config = dict(
    d_model=192,
    n_kv_head=6,
    vocab_size=1024,
    activation='tanh_gelu',
    bias='all',
    init_std_down=0.0,
    beta2=0.98,
    decay_fraction=0.653,
    decay_shape='linear',
    dataset='wikipedia_en',
)
Each number is 500 + 25 x the weight over its row's rms, rounded and kept within 0 to 999. Layers, rows and columns count from 0. Numbers have three digits each. The size before them is the row's rms in percent of the matrix's.

# layer 6 MLP down, 192x768, rms 0.21, rows 29-57, columns 672-767
096:473491518479523484542559501536529504512467486524482472508519502496512493486488465560488480544516465490495502533512502488493539518475511495492548457530539515535489526482472487472458471439501534538542485508496545478479506487528496511482507474495478489500525484540504505545499492504513520529
106:468525448468481514492472516483484467464513512482523472502480514512507531500496497484461499537506502449496492501495416511490512494500487494471527488486486560544454502502485445498494553484519494473467523524516541504531511475477486484528485526490484445474504506480487486488510487512491504501
097:500513510520453524463442477520509512517495511522492488490501464497485487486509477469526507533492516512489485514529551500493498477470495550506504494484492503508466504473529525498480481484512511477480528494456495502476502534486510543485504492477521468447517516478436485517532556533497456524
100:478485478503505528459502491507498457462518480482530481511464467463543514493501505516516484512485481495477517506523495469506536516523492515528473539509504542490501451525531461496514527484498484576485496483504469510510499451530508502463529518510531472468583515441432471476473511474521524547
097:523470471485518452539495449524488506495528475511508499478461482461495501523467532545504494511533478534515531529520474444481534448470479496515554509479471512547492473511497469439491485501483486484498443466482512500507469515440487532479480472525475473513501536512529510503450453557546517524
093:536521508504476496510523526472526489498521487453483485492492500525480531458473479515492510505472483492491511467462465482481480488484502498501504514500474501504557512541464493421471474464482485542521444522469467501507479481529477521518523475469486490549527470511515505515481497450505472490
098:532526486515511517503519484548480488508534525476522491531551503534536502465456497457516491522468492486453499500519485489516477504496512526516459462546518466508523521468529483458487517448532537531479499481528507503478528474524504504483454483488504520483498481487506510504497503484487505485
103:519502533535496504494482499492514517536507481548526522525486523565535491474506488475514497503503524476499504468482534521495486460516446451502552539478503475510511486484466485442429505481498537485503472524522480515541533486493464476503441542449533479546507531493524511465484487523531479436
111:507484489455508485449516478482565467469521496499514549518458501522452502489495532490525451503507501523510517481485526489488545487446521519477478508530495497488544514491483501498507505494529489520532485438449514498457486531481511537491496448451495462455497539470464492545460511502549541478
100:518519477535487501514481443464484529489505490497473516507549502483526556521541495553515514514501491518454517486463482542496505533471508495446489504491541495499437511449511485495503489467520459550500546531500481510510446486531467508502511492477478485490533467525504498510519482477514488529
102:494528486468518478465460514489534511496452510520489479526498441517449481546517496454488466469498494503496476538458524480512538508497480509511489473491442509455463470546569496500463511547550484492501492475479493518522458496484485470484557501504491490500490521517493530514468507491486508494
098:550522513536526444507467514505544506462493511516527480517508486517464439505498518471516482490474504493500462458503477480486461502471515524511513498463488517442484486480501491467486518477499497548519486474514457510482507506518495473480477526506484506465512484457499559478450516473498457468
101:484540479507484505497500485467483443502515501501495508455505525493528493547484514493507432482510466466439462458521510536512518479528466494444478514492538499482502499495472489551543528469557551491522488490484531524517479496501482521476493514481467505491501509511555499538504520449508508514
102:548515508486510447513536546527494493500498475533524519523504492517486472509529480481515473529525477545504508525459470428506496503479505501450476497486524456517447534483461479500455513522476481493528497489513522492447438493517504506497499483466500509499485494491477494542501529458495502520
101:534494523516534523508485446477471486518496551491520506513463501453506521499508493489490488504477526520521499476498527520483510498557512464455473511518495492503521512516516502513468474499485535464492550475487503469466492505472531539538497528477508502500473549486507550491464553500500513541
103:467503513518568522517509488495521462512571484501487521514519526507526520493484489504473538504483517452482490496507512536509483529505516513521504519519498504469478490490485510529493481494510491534455514489481500524511496511471520498517469505497500507445493492457508482537490499485510519476
106:504513459470512481482481461489513518502482475514474559499497522505467481448494509520483511493502534517520525527546532496503449486502494520494483466506487528502479472496493493488473492498511482525504449501499508484500491453522499508462510488518513466509513528496487480508515505478484516494
093:517509473490515507517493505512504520529486455491508482572520505528471496516507570466490511485482487516476486488497533530515493497498503525498536460546469555493526507476498519460456563482507515520482478521466496519518500531539477521461498484503499486490465484539503514509476537506490428515
103:507531462501477520499494508497475454487511522487488472500491467483484490510485510486495483446525499528519492463470450469512531487511488463552524525483494521475490541533553492507466485514487483501512496496505522491540484566501484505474489530493501496479469529459504472502548496498496483515
102:495465445464544483499478532529523462455523470471467519526492460511466525484523479488513480497486541470501513549515487512501506466477485485512500494540492437498530457503510456503473489541527509540459495495500520489517499482476492510469484521503519470477497544476487480524547479490521478522
098:503507534523490464479486512487515507578484542519484539509484484512509456497510502476490543473494520499481545489516520483510492458476466536511466502498493541462461500497501520511550531543498522481453526527499469542456476480542474484525473491528510531496487492485562481511527514513528492497
104:516509510531529481467516523481508471482425547540508497511477519511496504500522490506480503494506524473494532533497503463512511540485516506515495529528489528521501531517514513514520513514515484524482493497456474502476471476504479495562533509500524480545463477494480522507456468481537487482
100:458485477483484487549487560484506504478498500504493504505522521534468529442499478492497488490471512535504527487470516463484511488547513490530509482497512530499516480531510459482464468458492476548479508543484517513439495460476503530517536511550520484515503516468513500485512444473521465532
101:467540460527520479504504454496483504515483538477503498500509431511509484502495523483472527527485488490534509508505514444480495505520494469522496518484487484540501532504502485443531525500468470527471518524532450476505535505535488484522501501510480465497543495533510513539498547521510524529
096:557539466492505502490505523482487504498455468489478467494477456510498462462516500484468521469504505484523495486517553482452476530499476483538528501485442531498483492493472503518484520549507541523481487543480491521461501521490508489515496521506500479544502506538485499501517527455481487464
096:497491489499490513509554494504517446494500499469502517525522529513518479473489520484505509482506482502475520448497487542466506501474525462519508496529516489489479517496495475495527496479490482477489514495513491530479510493538471479472500499519517504531507509513497465488497519487496523516
101:478464462474499513555496518481497554525497532504485492491513517450493510463505518460485481506488501478487512555467507506496505479511489513536483494520482523472494502511532537540520497457487563485554491513524486541492486494425487504491496522509478509495466517507516523512517513515517487494
103:454505554504520481521555510462554480446506515522502516495441517517479520465486523495506507520499476517493512521521510506480510512491486478564497521494514477489479479487486508469496476509477473520496495509497532509533532457525499535501495532489538476497476491500482476499507488497475463505
100:528489534498509509514474508506538479532528472502548508519534497539505518483501528465472528486458494523516518482520435498520523517487485506494511503495505483550504486514527552494460472452494456509534478500531468476491492487498460537496531500501481514519494478519512497446509498500513527479